{
  "d_model": 128,
  "norm": "rmsnorm",
  "qk_norm": true,
  "init_std_up": 0.0341,
  "steps": 9430
}
Each number is 500 + 25 x the weight over its row's rms, rounded and kept within 0 to 999. Layers, rows and columns count from 0. Numbers have three digits each. The size before them is the row's rms in percent of the matrix's.

# layer 6 MLP down (transposed), 640x128, rms 0.155, rows 165-201, columns 0-127
102:485445455504462479505478511494495495547478457470495468528545517458492504506458472511497533477469494474517490457518459487538457483494527465456523512529473476513492487504492475514471541490555467523494517518466462515468494501536486504512508461523510524477508455495507505506524505460483468493528473506497527529522540474487494472519459496501502445494497505510488497478495467510464478498501
099:541468487508466489550506553500470496489450494482506504502569473533506510525490525497506491471468491478513530542482475517553488509495545495471563524528495490497470476494511506493498506503513538473485483492499483463482527470487470483503511499475522537530479515492468466502507538469525516472505559538503500507470502527475541518495488476505496510532549477494488485534518491513467462470489
103:485494511513504453530473468538501516499510545464461504498516527512527525533484499514502468486493492503465506500508492499522539449468522493532473466542495471503516518491468452478481433475453516475533539507473504514508533493517474483460495532462495498464507450473520462516488489496511475490528489501496532517504496496460474511503497496492567523462506522497486492435524500519478532495494
098:512497499531503550500482529538482492523533496513483474483550522527541509492522485485493500455481498509501508508491484511550430521479490496560482484487540425446479508533540493481467517530475516496522507515525463529503522479484475514503491470506494483482509522490495505485475462528478468492493494475510513486497500522509491485478523500467503463476490461468579472510527505522510483518523
103:494509510517467456523510525512467515516534490460515494528453483519507461524490541533501476536483437528497504432490524516533519496501504506480515505473520526494492486528476512470509535515475535489510506513521494513489494495494451542461524465503454491477503456483512472499503508537480510432501508509498531526486493489493505491520477518486513487512583482530508512457476475509491472507467
087:496457496511512523530503520460487477521523466471487508482475454501482461505508450457505495483479480508516480498515507480506477503514516506467506512507492469504521472502499465456521526522518483521489479486490468502487491486496547484529503439536502470522472499497455529528470512512481500534517454491500551447515465505503475475519467485447456490525475447462496526510494439484468473505501
101:471543532499507479529506482470513526528488510506531505491489503466521482508537481505487527470513488495480479499515488518517523482429538526485485510518538473525493530502493480518495514483526488545472494487469491512501545462497531515474487530482493518520485451495466520483495505524474517545527486480542484481521505449465536474538520512494465517495440501461530555563521496506486480498478
123:528527513493496524474504474511498498527491497514523500515493551471480503490505496446508489518504522472508496472503521517483500436511519553495499498520501512520514492535495529527475473491503478505538502524497489493461523488504538493492421487456473532535492461467519477526498504513456486516536507476488441475545546495506469472534521520476501475464497512490514502498479509575458485527480
098:471503516513536557480483521489473515514443491465482510500470499515517508461513485550499507501483517519507500489521534462539531466521539493493452482485506479519525477449494511506523484506519549538522511514523502485523546506513507437525468483534509500523499452504479483506564500520525547482530504515550507468532483503505494511537504491474513500510495528529478504486523499535530541512502
117:448507469495514500534499501542507468561498514535489462526465515512561477532471488461509546508531501501520498542486437529478510488482494536515454495553523451522505530508471502484512527472480508488486434477476488474500512525490488493520487485489525486506458508507503481523516514494472532472535501492531553535512494494486494515503501492519505486508496456480496503477537486513495532516469
093:479521519497519523474463496505515544457531533481498476494467468498464480505509500497508529487500490513467477505525530509502547538525497489523510531497446510516496491514514508452494478458481480498473520495498483490538509504518506509502525468504533521494504418532463493488502547501544531494485488487476536530528462440442485519530494509523499484508503499501461484507526487514527508485568
105:558413530491499492536502485499517457490509503450509477536532479506526549478514463517496484469488541507491518476491472516480541526499493511483476505492527511449455486511525485470461460483512468485499462505452509518492520506518511486500476468474487515464488522525472509498542531497509470515492515491484501510490539509503522469492481485506498478498537503505451507449479491499443484501523
093:509568485533476500517503502511481488558472470515546512518550496484479492498531481503526534478538493504492510523474513559495515536442492492501507527538485523495516524477536470487468488506505533491527478501484460461467489529489425449507488527475486502486536455478510488525480507524530495540530505490485494483496514493494485458481500494518498495478489534488483502533466485539502511475517
099:532523443498527472502517455561499455512499550541527544484506493499495476516481475499465456499472510511515474462518496511492490529471489483477525515465550530494533476523462516473543474483504490479513478503472486532511452541505524477542510499512457495504505522525527525488497485494501471556516550529510508540518516497547498538503521482469488489484486487484483494505494497484497479501529
110:502423502489502500520505488480499507531491535513501544496563484515477457519517465537512478517532516487490513474468506508510522504535492471520494496476483478481531467468492480506543513455491479485522561485480505512502504476501497554501517529518536506494520483513519510475483534538488531541486525479474476458534483471489533471460501488453515472491506518520468496498494468491466532445492
100:540506494484462467482528489512464517463504489513501493531489499492488429494480512434505478519528500474476524471456523518505546465479499499509469483509463480485505530502520501500491501473504517485465478520523505492489469477523453514505524488521448518507521540511465484460463468492481501528533564517477544509534482556498505491484499531505549482508521485483518496529533508476475509475484
110:495485541502470561459528506511540485525468509534524526535481484504484528465515492485489507466496499487498484492492522496518522437515478505519490516508462506504539590520483531488508517498443516520511483484485490534458449495488477481539510555516502509505468507510542507520489523488528529521507487513530538472506516492526464470502513493460517483545502511485501488491458466508488500522511
104:501553497452525508509517506501491488520483481489495492538514486489501510484463535488538485469525545516495498482522479527479503507453533478483481488480512434484527466485479507499512507509513485480505516526516462511505483498542500509467497478463514485513512516506473513547528522495456509472533459503468508457463522502499512477522522494456432517471465456460526495532471502522498541448477
098:447465499498516484503508457487517531522516480495516497472499479508522484457470531506534496459504497474527495473500513497486545532478525503474540471484507482508504489489506516530473509529536525511516530520509460495496517460517529490489491509475541482472492465529477472521508569555440526460461517503494480464464501447472491453516501470491449510502478497488509499478518483526479523491478
102:456540504486473489547522493497537542472481502459514477523523541482524518555504479518460464531524496481452506523523489508511503534525528495504487491514486468501509481474499521517518523509503521466469460508457536506458503500511475517472498551519479546511525514473496518500483536498476495480475541497513520515521475458528523538508551507490480500552530484501490520490459525486541500491530
099:454525487492521487495508533495494469504482503464526504526511508504521542533511508484514470470461469481488470540560513494464499527490522501498529512438488485521488476520485537510477556473521486457500505509467462519488502496503517503577459575529515493502482494470508502520485547490537467517500539501541510499516464520488503479528505477512530498527482471536495481530493508498487513508502
095:463478473493543498517468532479478443513488496538512475474521491504515511469517510483510548488492505522502500512486486491469501482468502475496468474483483513501464514502487478453490457515458507531465474489470520515523493507485468529491485466542531455534479541507514519449491456536506515454497480505484527532454498510519488496482465541481520481555504536485531516536537518469521491521495
111:534519479473506515495497444499486507500500488532499470494508514484504528528523505497526476546501507529498486530536509498518501505482480535513473513520493502519473499496525495471542521532547480512470522489517439530503488487508486559538451522500513513458536488481487539483464483534470478514454459550469509492508477478496467452546527490516506546458516510514478517500481506447500531514499
102:513494545539514489516504482483494443478477490511448448489472505528500540502445503505484499463486513473491547462541539517507530474518518544489479503485498517508526455478509470497444468511485549541496496512496478529479499522514507481498522491489509522493498451493489523483499482552489494504528548499529551529479517535482525516469507500514504508496560509505541467513522493515484521499496
095:472484482523498469511515502493494499494479502476520532458488421506514510525477502494511472504477516528486473473487497522473465486526475468501505511547506507467513462484505493510468458522465556510490495514515498532506487505465496544524485574481536522500552508496495481545483492514517486523527495510530534477465498455487503541534478528527488496464500511501491512490511577503485508488538
098:477542506494492543514505524496502515448500519462498501524489502480523492528459517541495480503515479451520492500546494491502497448449475479477482506532518542525489496491477453482479513544485501514502504517482531509474488499531470484498475448507489483474475509500472524462493493508524503509510492477506420463475448490513475454492506523465502515502517567530454501501523519473484483505519
106:510524526459505452492521455529493513514489532529454513480499510512498498503503517457521516487507502530458496482506494513546501487516480499536515468489536474498454510536517488522519551482515474472512529522487485530487455490486501557534538507475483509461526485509545502452509488479478516459509488471527541520502458513503488474492496504499505506566543482544477511437501497517515494510500
095:505500500499476525519489489506513506515484526515481508466438471489497507500472495479502505512498470470557492499447465493493445479512554489549492524472532481538476476497485492565459478496494496508541496494511549496472522501494492507503539466494515545485500505493528515513541505483490511460484466468516482514550502450473471529514490533509541500477482510532516496535550517484512508480533
101:532511516490482472429500495511511486489519477498485493556555508509480509513511473485475467490465500477506497501492456523480462462520460505505502486535470457484471489448537515498490521477539540463462535504487541532494476483474524492539501505512469514523477541497476505503459510484497485460528518512485557507499507478502511500501530508534485538503503470508519483521517477461517528478450
104:478521484502487537458489510558521534543483506498506486519483510467508516500495481513512496498484466517525474473495526501497507450516506460502539486501497475533467493475470523487537558521488512500511456482523464451480510507524489473509498502488531506522548494506481480532528468460461505466438469528525499446516515531550477462515513498515466514489477474484489497510460475465472503494518
098:489501510441483519515486484520500535544518501463479503469470505510510474447534500516530514456521529509488500515519458472523490475503531486525462490489558520500491497458550507550502488495516526476455503517492484537479491464481472496493479512510515495515492493496499489447506525477476490490509477541466508533423532543494487513501483486469487544497517534509487505489501539516457487488531
100:514547483498531493468519497491483498451489502496484529459418475524487486501520507497485485543480516508475528463568535461512530511568508535498524491485509489512479447506527497503453525494467478488502482483488506497488482525514474544490540501504528515484487586536492506488492484505520532489474518511503485516510489480534480497472483504491485502469524444511501492505515486496498521517519
102:474514519509494488509536471502476469544479486508519520537497493519503492523476489528466534564527529489487514533490503496485509474486510492488570474459466546498508434469479485494512457493524487492490493516495466506473485485553493493483491495479479528509464460482474479511489514476518474462503505486511472499548514445462522497508539516530516505474490532513510479464521456519499505479449
094:504536491487498475529508483503526545519517496532492498505536480497524533471529482503490504501512504538436497505512517529471493498505487485521507487501508495481518491507516511534505506531546470509465478495465429524492508479451489535518515549498507481504451497475520512477591475509459502485530490496501481472493525462499481487476496467466491471510473479556501537481523482494468511485446
095:501465497521488501517509523501490494532469504503499471470496472489492550517545516499489458541463509512549495506451486514552495510507539480471481489494536523487490508463509490500488515524493515481544499498495503445515505499532514481521480484552502540494502552515509483509513544520479449498529520503465505497489494461460504481498502545513510507513508573417497496534509490475527504488517
121:496528493481471492486502488519488506487467502525512527467514491509508476505491495520504460477455518510504497485492480495519508438521520521523558505447500512541496484534525488507558505468512474504451503518467475528466478528494483518531452526524480511471532538514485501543489504465531535539497543479495454475495563492485507505496495511519530470537490500505505495532480504462489472557513
098:510459530491535449511477536483480500492472517505511484537534497506510520498487436496521498454502481517523492508533466501522487485483502501525502513526500508524500532528493510496502523516522515506432487489464530480506511501482551481491534507500525500473513526503528560547509511524537518527490501525520457525486500558472513484453499532504478491472481493523499479572479498524493460470540
# layer 6 MLP gate, 640x128, rms 0.157, rows 166-201, columns 0-127
100:476516488463446452518502531509471499491444549494489457521490525545515490517516512499505473483528464497505516499532498533534494478518504488512548523541461482468489529526493532496499482514507506513481498541476493501518480469470465509518491514507452513501476517468546499541492487443552530491502473508474477535492546509533523528467522504490511531497514529529542490520470519513492480479503
102:539501525476475471491530527490473516503504479495507502486473483482518493424548502466502479529454466527523518498483517501464483508502468524474518520440546488517477518519512465538533503498512542492502476511543524461512499499534485479515475537472494531485500502519485518492433490531459501522509511516509505518492499481551476489481487530506495515465524521501495463504488510533545471476549
101:501499562482536489522531488495531513524467474456503488502472511474496504483538543486482518498501531528515521469504508467519498485463487499526482500500507476461461502515489523510485518513513479508484507526466497522503469480486505495484501494557468492479449472461547411500492481485527491558481482537517464522513546479519478486456524495525481476508506500482507549478464508502479520511480
104:465497542499535505517547506483471464473524514513500528444477515513539512443488470499528492560455548506461519477490518499510474553542484503475479528478483470492481499532535510528539476483509472531495474461517537524502517480500476520518503499499466488522516489458450488505458516493489547514502470469493509510521527491529499509468531525492521471499528524488517496523510479515485522502509
090:488501529470498504487455511471498477485500517503535540488487545465498476507536463511542489492488494517505522519461504524437465479493469497509459528499490486509547534529483508514532470477500532506512509512511496509520436436493492500513515503466508504482494511478503459479503451560491533518463533498507473474477566513515489539492488511489536495508510512461501520481535485504547499484485
105:496487544543471444550515496513515491515483469501510493474481520516518511484508524536487480460494515459487490531474499505487457501478468512463508486494519452530508519496508482517501466518536438497512517479536556503491517495500518536522459508443504514498539504471468504522547543527500466534498482476459476497518516508493508481515525493493499543535472512516513529506465548512538501517512
120:530472500540523479552505518495514523529515465530492498493461520514510518521500456521434490508512480487508503514510509538463510469498479471491530514451470458500499544502500507447532481470529481479472525513518558513493494495504487504442532539482463470501477545536516497531453503490483518527474462501501495492514501506491470494490511507494463522553492505496541473500484547495510517486519
104:496484505472479511540524526486521480534475464493532526497482546519443524503499514542519459538503518519521479502471484512427508496487513493443497476490502499543487505477513527483505477486480521453503506519473488526514496473483491490473506535495457491528538518530500471492493474524502530514506497514503500470513470435555506526481522530472541525464485513499550524506494477502531494457519
114:488497481517507460474524524459519548514509502501486488533476516513430470516527518472522481542533479519469516521489486538502490498509473491520492487493493485496525570515512489494496526501503522515497480535479492564491485500489466525514506514461486463532507526509502492517498517459508520538474472534508540509502573500510489479492476514494474473498491489516562550498498549483535532492531
096:529511486489440522527492479488512487489483467495486507493483511512489504500508509527508484560497455493521493447529495504524527502522474499478478502506509507516490512480507468526468525509560508475477511485492469503519447524506490512483557470502421481506501496514467490489445523542474455520461490527475548496491515475521498506481479476475488513519505477515573507528504553488477489517506
104:518505492524537493494489502479503511505531490488522513483478511531533513499527507469478496494509472493489472470461504505474492483444521492509517515491535482515496549531496496512528494498550502506493521471515526508504478538472514475525524525485511501547495525526480551488451510524464521453465492436463538518522538522498525508454531527499463477500501516531551545481501516468529440518513
096:472526482472497483515479540514512475529486509462494497495491496559478530484508512500530513516495518493519476496498507498500521512522489506478500498548529501502530503466466500484457530523543516529527532516452504514578477485507505503517560476491478515507521536489543511476491485511490558503484436505478477502494541482506463475505511516438525546480518475501491497483475469463512531533505
100:520494495510499435518488513483496520467492510539550430471481478502552510503513493518517530475506470536515501502511507524492481527524503496515529513505477492469501526463523522493497519481501527530472550476516542471505428532484513500500485485548494519518535506505517532482549501492514483515512474532489508475473505532508445526494493510451478499509511515493518494481460521543560527507502
110:539505524515522479545493518507497484471505493501482503471497502534523509511533476514483479503470501472480509453502508493541504473545509502523544514480486489519479548489509508506494502539546500480451515516513519491503518528520470523502461537499469495519454490501523508519510519486491545461454455479531521514479563481500496504479522484467453509530522541515493513476483570502541488543467
103:525505471509486472554510516512478505492471511517519527475471503483494508498495532441497498510455541485484469507502482494455524444504495524492525471511511492528537490502539480508504537495522486485513500485534506500538470495494488522525479524499508502489516519517468550502508508495560530489505454526491487500438476540486523484532519476486504508576482524492499534548516475509484541509557
113:515512560538508464506485465476486499515503489501499543401495498483497479501484521517510581503455487493523477555493463533485528497534477502499480471483497508495486532476495479507523521516492473518498479485483530477500572531537465474488497509507517551520513535479533517520510477541487482518506490509487494530490482530503488483499496476481473502497512504506532519500509520484526524495544
106:471487518528513489551512529489454519505534490512457496481496468505483509553494507491528502474483496473479476535532513543491496515441496458502468486485522540502511486507504484498509512484459526521514500499530552530521463483526475568493494500502452470488481522499482525512514477484479478525458442545523507483487493512526500483489469489477512487532517519487574495466500471516514483525510
100:516509491523517495540465513439471538455527465482472496524484483511543494470490489496505470496540492498472462521509509467502495477482507480514510520510474458486523516503534539478563487473459530502455516499481495491530497511478426500482500524484493525510482486504487480538489502504470484485496485507469542529507508515538556557484509473516530520524537500508538493484451494487517477504494
103:480523512489524510534512518502488480566511433494467455493472491476435533466526555498519513552515535481498517507520492466490491485509525505493477489505515513524484515531523477470517497493512545518467545532477489509470516505499480497528513527490484482518480507469432515496475446521485467549464487455521538505496500474527494487485499541463498496501505498485504509488497527524496477513485
102:489493471463522491515505510504487506529514492509520516464491522438476494502567532494537488485475482528459512477526482497443463501505469478523480489494458495505477509511524490503532534507534527550541521537512525517506506502538505546459450528435488532511468497481498504526486508531514493498463477466506483522507492484478466487528509498490509487510504525483501480468485438538501468503521
100:511503487463475473503519521498509462543503500498488508486466501509458525533515513496512491519507513500467507483486514496502495524479518522500507489503438484429471509503510463530499501472484529500521458502488508489521501503523514513497533497553482477545488478528503521556547528504486502537522497556484497534529479547515475502487513492530510530513493505482509491475532523467511504457601
111:471528528527480486531501493427500527512507491505485491473481503524500522532471502469471466502489511499485512486500497502513501481459489503498464493498528491459461528504498481495497547557504521497460567492497524510467528480449503479509482512526502504508497501467438536506475520539487504491510460435511501526553491543529506505487515539461510510495507492553513512500518474495519501467541
102:485505527496464477537512519513526505486505501474473474472473500523526510494520523468513510518499436527470518533503460504510505458557480548498479509493481443504538528485530493519508497540438494527476506488528474488514525452497494508467505529478496480459458514498511545483451478472540513515483523540486501467488527525501520475472506508520505479534473490479531514515478521515503501450503
070:500477501513513559463479484506495430461497525485491506551604478515509462501496499497505514483542480523508522491489541484504497502512511479506491508550489498486502439500538478509426514480489490487508508493472475503446493509507503491529502503515510470474478472487525523512506512520528474472486555493502477466502476495479490495521514495530491492497501481493480489486558493506486459507466
096:496538486467532496488493553463480496471506524534525509483508524509509483502481499515484475488455535505476533492532498477444503544506490504510513528464495503530503519526506507473505516532509522504482532484540500562488509476509456505486506455499517531546503518475518508510484487480469523436482482526485495523488505502507527501443527539462487544489473583514482514525526489509493516499474
105:490484503525487538519465505506521479485502498544516494509502500471482493455488445483485459539453490488516521529526537474499486482503478460441508549500485500504486547466499458482526493496493551503468525498494527527514498497482505474426492486499522506548475519495522504522450520504502521531503465494507470511444523510530497520490515514514473495492460542453491479511508485470530514470498
095:499501540516506496523530516537497524560499501481482452493501540504515537500479508497479557490513485498494505529488527530482506501479486483463456450459506502516508536502467544512471501488509468518465531480468560519496524459508468501530445481539521508527509502470511488463480500533474474494511466481518480486489489508510537461496523528509460498524531488451469481542493479499480527511499
102:512523498525478483522511457476530476491531489500549516479487527484499486510498486536471491539521527485459492495528448497476516548495466496501477499489498485521507481470508493480517525509558498511462512506545479491511481485506480487457493492506447493533469508504513542486507496495491523436553489517488510466526515531492466530476473519534483499551506472522504485508529502507495551453564
105:510537536538506492537506536470488485485513523530470526466470528544454514499507506494501504529489486545521527440493516575493482479504507497450489504465502494526488512522523491499475533449570511509478499461483512469544487499521471526523456490552491495527518520480483489490524498532524539467502487481496526480513478537523505500520493472506517504486496514512503514497544524516517504472524
100:540543511483529450467460515458466523474531536516487502496485571486455484524521491503485506535514503514479471494526519523471504540518504492475517462528503493484509534501496469494501526502523510489536523516538505517502502469511508519491510479556518536506508482437539482522526486471521485482500539523541496487485500438501505490509473529507511512466490535527513483484483505504529472457536
103:524480498487535498534521479518498505534480495493516466472492533511495462493471486481529524511522523506521511486472507539502475472485517440465494512453514518512418554506510504497538502479505522521518486525491511553468499497499496543490484493539522491497522508477486514484461461506501460562515464537492457482521554539496486526540538495507498521502553503500510490488503480507504527497519
106:466488553514486487519511520516503496484490502515484499506498514480468446495534525527518494472513510522509489494465522548467491486480509514493552503490525506487477545543501555516538487498499514544481502513494490506486501474465485529506550525472492506512528498496522565487544485458492513510500526503459475548459495520558498497463473523511555454499504529467531516508504475452498500501509
097:487496515491516475533483525459513492461498480542496482505496510492544477501492468480449472475514504566460532485537439474513457457481506492491505517539488496524485534496498515516503520431491474489517534482475489526483460490482477507529457525442483483481530502515527451520479504484503502527484477510485511481540543525511520499509512498480541524473476498507530478508472525490497532490495
095:467521547453461490550507481505446569478458484487460520516480530527478510467517463504470520472508498499495504479502516516499466525509481518501481537557519483508526500526514464489505490481473498449523482479501506514467499486508529548469539481497502507529533497519474502493478487497511511516532539485515471492475518500552506477525517506465503527483492529532532483521495527545538505474516
121:504486491463508439524541511492496489484501469467533472476480517480457529491475477493485503522472482516472513542518531496497503538500435504499476487443513507462510572505471481476525477520523520546468473496493511495535538475495454502493498499504482480499499543492513473490478533457530504547474459510479498533524542464491474486498497485492471512534526522467506496499490522537504486498503
096:486477528491497465512482491466515484453487478492496506513487486481503534463514459536497538523512490450481467493500498535494477503544502501481486516471460472504477533523488485532548489506497501486520547560518544530502486491508510499464503563529464548516492499492511532460493469532477472435532479523505521493520511488482502472484518496542466494525513512512548468491499517477501538493483
# layer 6 MLP up, 640x128, rms 0.158, rows 166-201, columns 0-127
101:492522490486471492466498559525494479516489523493485483517503484482473507519515479509484524498514504519506530459550532555492528483530502496522544503532496478516477500506517498503514528483506531531503495519491523480544495495506476495487522496457516556471497532473515476516466452473522507451537498523504489448446537529527494512469552486477484471511488520501453528565504479514486474478478
100:486496519521563505522484489482479470529497522515502516470518487513494552507447515528536503511547533495483510508507512510483538504535458498529575475544433493489527527520496482506489511497510528485513472479482483514467513510531491464522453498539502507487501502514490500501518509501445507471486494490481488472518511524490490503547510488539542467524490505523503512512493463444468546533495
099:463514500508531488486511494482506497515499476495477475475486514554463529488528479517510539532495495461492495499519516483534528490506487509519522455552518493488499495534486466498476526521523503511502477537528468462487482458506515497507506509498501485506494472476516464520446477502462477551553499529497482462463488452492482484511519515511509569436458480517538509491478541489475534470481
101:512494472552525486502508557481547494491474472524496541515506493507478541506507523479501502509476490528525508527483461524501481470466508500506507456436487489520512523537512489493495480502468485477493507536498537505483491532494501467522525502483504544490461471555492504527469490491515507504530480519533491500536439528445497523557443514521488522455513520497508512479512522526534478481518
084:491479482511497527497492511492475486533478480471497464491482563476530494469521497495487539478547518478485535499475496558456519491486495503511517510479491559510521479514517484540447505534499486475487494506526483526513473514481474518502491541519508492507532470517484509466487501491503533491469572507479488482545566498519500554489526486486521458534495480462525517476510528503545488485504
098:506503527550497460542565486534490503508514544510524485488514521493512544476476499469480494491462501478503497520468516509531511492534494478470516518454540493527501503491496461542499422551472494510508517420507495523494495475469508520532496508461481483497516490472474499537516531519485518493536490527505471516533507521506499482531564547505495489504517502520501483505490522472507499502512
131:524507463474525499439544527508488494511482477506541501513479538488460519483517487490484524492464516539524507461521505515461531482528497494484523514500447463505490490483492465469499485493480497450492562527492490486506531488501512473463521491444526458503520538482515479456482528496508536544485486495504526502494506465536471471472528523473496478492518527534485538492502488471534535500532
098:493498505511560509511556553497503493522487481511547499427470491513489492529463514504536492524498534526501494512508491490514546467513505492499494512460492491535552480488544537484507494527473484492485449473515496528464524521507476475515486522526494525455542459514485467502479511495500507510454492460474508482505500480481510520441479467490541516486508512519505504470529509507538497482547
121:456508474504470497506514531512476497505538504546514514556503482482467485509471470510519480466520559518477479490517511464543489463508521488505483492430483496516524506528478523474515501523477497541502453488477499532474465485497477547484492474494464490521538472484519495525494519538468529521491522486520517491508444492492517502489487505497491553511495475553510531512474564512529519503488
093:499524474540473479488484487510500491514518519541500488475477516500551510510542494546492468453499505545462519539528521471528473520474509511478519492529502457537518494473482479516508474508463509513504527456489556525480491527500495475506494535458519493522472480542490490496523542510527519507558516497504469533503504512478505425500475515488506512495495512537498555489533508540535500495514
102:505486500465503480526503555481496509456497462490539500501498493524495488454498538450485476508529497512491522475508437494478546495478524503496486484505542486486524498485511496526526453477479490494441500502481497496534531517508495465552531508548477523502486506536514506557531481495488494457518510546456512526490512493536503494513502508559515503475477532520557486495477487517487524471472
095:487468503487544499493512504518493527492523459504514503501503496508515504487505539547502486511499545498565513470478486482484537508511468496485528449514512497524536488447479481492498507500531510529525456513518514509537518456520486486501488472485508495524498508497472534523472504514541548519566502501506458528496512462517458448501538505494494495555511483483512483468454487536455518545495
096:491487476506513526524512498499445539527487478507504523570496533509528516500496508488497503499537521535490573523506500516504500516455499503487487497488519528540492509494457517554503506515512481493509494510461476550458507518546508529530530512456516515499465515476488472475493494493477521477444479534496477529506521464504497454499498470469491504522449482481518499491550508473489485555485
111:493478493513557483483564502519460540493494481444484468491516507493480467476533488465499527540492470456487503463474520499491470530487486537485498476482466505481483474517467468499522481480457501486509497495463465521473508547461488467501487473509482545528535498536556525497507525527514471459498483474496500511494492446514478479487498476533495484530508521491504508520529487510474496449511
100:500477447452493475516497480480503518516498483560451489538533501490508483515576460477519459493491519532506526493518489525539468482471464483460537527512510493471498479498474523481493481533473534510460523524472526475479516507470489468515509541507472481536525462511507482524456512482502512509462497522510477531482485547516492509482500480518518513466512502538502491496485511555490520526501
111:517470495543479524533487477532509528510535492497492512491509472485514514493555491471501504512506460505483553461503485506482460496498496484449495497527429502514522544495486501483532494527493490517493487517484484550505518497519454492500522518537488457499460486509487479526490469502459471474550504506501489509506464510546516451470502491539515504492538519470492522461527426489505482527520
102:481532518495465515529491519470536494497481485515477500515503492477537516507462467503530509495495487511506450485510525509485462496530522526506486481503499471489488517530503506511484488533433536466417506501529501516565462486562439484466477533485489534527498479527491504484503463472473491539516481522482519471503479487500500474494499499457497488471501464454483495512463502531485507473485
100:510482514495505506502467529466506530487485514466490511507490486489507473484509493492519489467524505494509461562524529529508494525509538434523544558481444488497506507495496497502513489477474483505446508493494502477460483517504492523446545492494472507502499473492478491456503518469502489471457493534486510518485484510533507533502519519526520459485449530492560488455479478471545462467501
101:488508485507478478485449513487511514454544486500528519522525501512516504546467512518494492499490457498493498514532514518482525524493485497503473531569524461534526495489553532544512505506527497495494518516477508480502540518489478454469520508485478542534521534488536491504501557487472502467511530492470462498505488521486507539505542504496524497552521505449513482505469519516515447551491
098:499514487498530505536452535523506496482507483499486500495528497513553554491501471496489495530491490505488520498456515478477467509468528518498494497472517480524515514534492483484471493456475469458504504532523489498506513530498513527533456552463505560519530535530483512495514487486449483523508518462515508500542489501490478530479502491475515530542561575528506516480481507483535486529516
095:474505486515509493501486508466486517545499545498519497513515488453507550536488505487530503482531482527508464524522503490507511531476477485512481486493526537489512482525517550453511460474497503542515467526528505490523518478513489468465484505507491432478517522529478505481470520501532488523463495484490508486503494468526530476493501493488538433542428451477508501532490455477489507531483
116:516524539469521503543528517553515531470523503490463509526488464520443511485480482503491521504510517539482487479509518513488497529533450550501443503532483466513498514511520536536529476484475470501493513507524467499508494492485542510485510500538512466464522481532474522533467540499469455447522508505511530470494471493502455500494553522519471507479491510475498507496481454469509500504498
099:482502523546546504515509531509424535501487501493485496531461497534509518491498511462507516489514507496539459481526483471522514505459533500469487481512561512493454500496504466512502522494521449517470475527462510501492542541490499460476489465504495554485511513500530496511485524441478540518488511486477464510507481501476514472486469530515505507473483473502502514551547520498498515525470
098:512503500505487507485491513491501506513515487517509479515504530574477495476500515480506519513507484502494469512544499485479567510508544503516455471477511485516478516508476514521517515500522479505484544460488515484491513494532510465496505454509464519459455517501516514482497491435475499497522521510477492496494538515477475494466484417478544513547484499510494509529497428438483491527482
095:545475533482535511469511560504512499491491476528558513501483476506499495485439510480477517524502497481506465484498482462463500513472544493487513515468473491514510482502490456492533488472466478516505485496528530553536483505515487502460461474489491541525557491511530484476535513493488498469521517475474522524493483480442491517485481501492499471479476556497502492438520533514518523479497
104:501520498485546471540540511514485514471498509553496516511506508514476479522503548504515511484506527540469494487480504478518477505503533485473527458492516458499536489556508503490497554514526486497507496476525474494532520532485498466486462505466460517507481503483486512469540472528480539449496510469515484557479493511454528495537500470506471515469506452507486470519495555529457511486493
094:547515537442494527510518474503478497468485513523502502506511537467516512525555471483532534550471495491499481514510536508480483486498529514504530467506500493449507502476552483446508535471525496544506507471528500508511507463496511490497515511504479485510534519490486550510484520479486529509492494513526471460494484523495468520491541498448544506529463510530478522484498474511465456559489
100:461507556507482494512512534492505501563493519501511488549519471462526516530482497481509495466524492478481517495491469530467532531456486499506486509537490482482503517448473478546494477460496465532500456495503490500538504474511512520463539549457479506521448527494514566465466471494482487544509524503530479522523512488495491488513475513513461514478500500459539487491490496490486511508486
106:477496484504515518535515477520498526492483500479457500458485524497518539525524502503523534481483489520489460455490513482538451536488512513539483499506537527528507476518504539465514501526485517518479511519504493506524497494493547537491504482495488480482484459478503448492520530491528509518494503561504468484540500557493529469506463453501487453528495491505458543502513503538495459445540
100:539495476487436510516522499483566555484487425464534484489510451516536479480469490483500534552517501485491477497489504514513481472486507470520511473497511491518476502481494518536509473443504542439490498488502492475510515491512459525485476490493480470472457510487505502479474462538500489490524504486535514488518488525509470482514536502513442481512492496473488524501468537523500516501505
098:478482487504496515507495485487516490503508517479533533458496504513476521494539507472419504486497436476470463501540478519487526540490496487500496525510536456524534478482467494516456497530523467532473508499511499500517449511513515488470538509486509528499491497499540478469532519510519524487515506489465492510499483509506528474488495488439489487455500531547534545530499553472471462491478
105:547510528460537505489452500501451511504515502438488519504508503486500499486509476468495497530459433506478511476550492500513531485506519502483484523508491490451478488487497503490488500493496467515505500494476491490476514499521501524459509523504475541476539503533521464501476519542504459502531458438566505483519518480507483481484510541445460509465505507504513460543513499506503472508467
093:523502503501502479489531506490516487496455539441516481487495489499492480498464508481474463514530480533487451524466492528453454530515500537500486515514512512449516515505526503458498460490504532485525504486491477495534460534535491522502486490517470483516489493499471545532490505496528495462532516477517478502492503512487486439542573502542492502521464502521475554488452482495520491526507
092:506506522543540492507491478525498533541509521529520475540519522526481469468527507474499476507526536500524523489505472486512489516515543482516482536501512553476493515470527486528496524555454461480496553483532490467491502483501480468558505517540478506544489502533484451522518502484497490502516482521493486468517531515494512519458539531480549486551466498481469535510476521499506508502503
129:474503535507516549445506502511472489480521485503489524523485491529520459506524521517471510505508493475513506497465451524529516505477510473506482551503527468501495458479484470537467497463523457474513487493497505509445470467533470492508502474516506510502480497459485488506459505567465481501478515481492543479492480559499511525510492475533548479480519483496507476517540504445533481518472
093:489493532493521477508521512480493483496489502451482500511502480445498525499505465458530519542501529520501500437496504491508522497525491512465494498498485515461432513533507443486539540482531484468455494516505524536514504492541483544522508524527466528516510478497530524518541448504511482512523446519520485530505470467463512479489511516528481517521492493502522488501501554473493542500484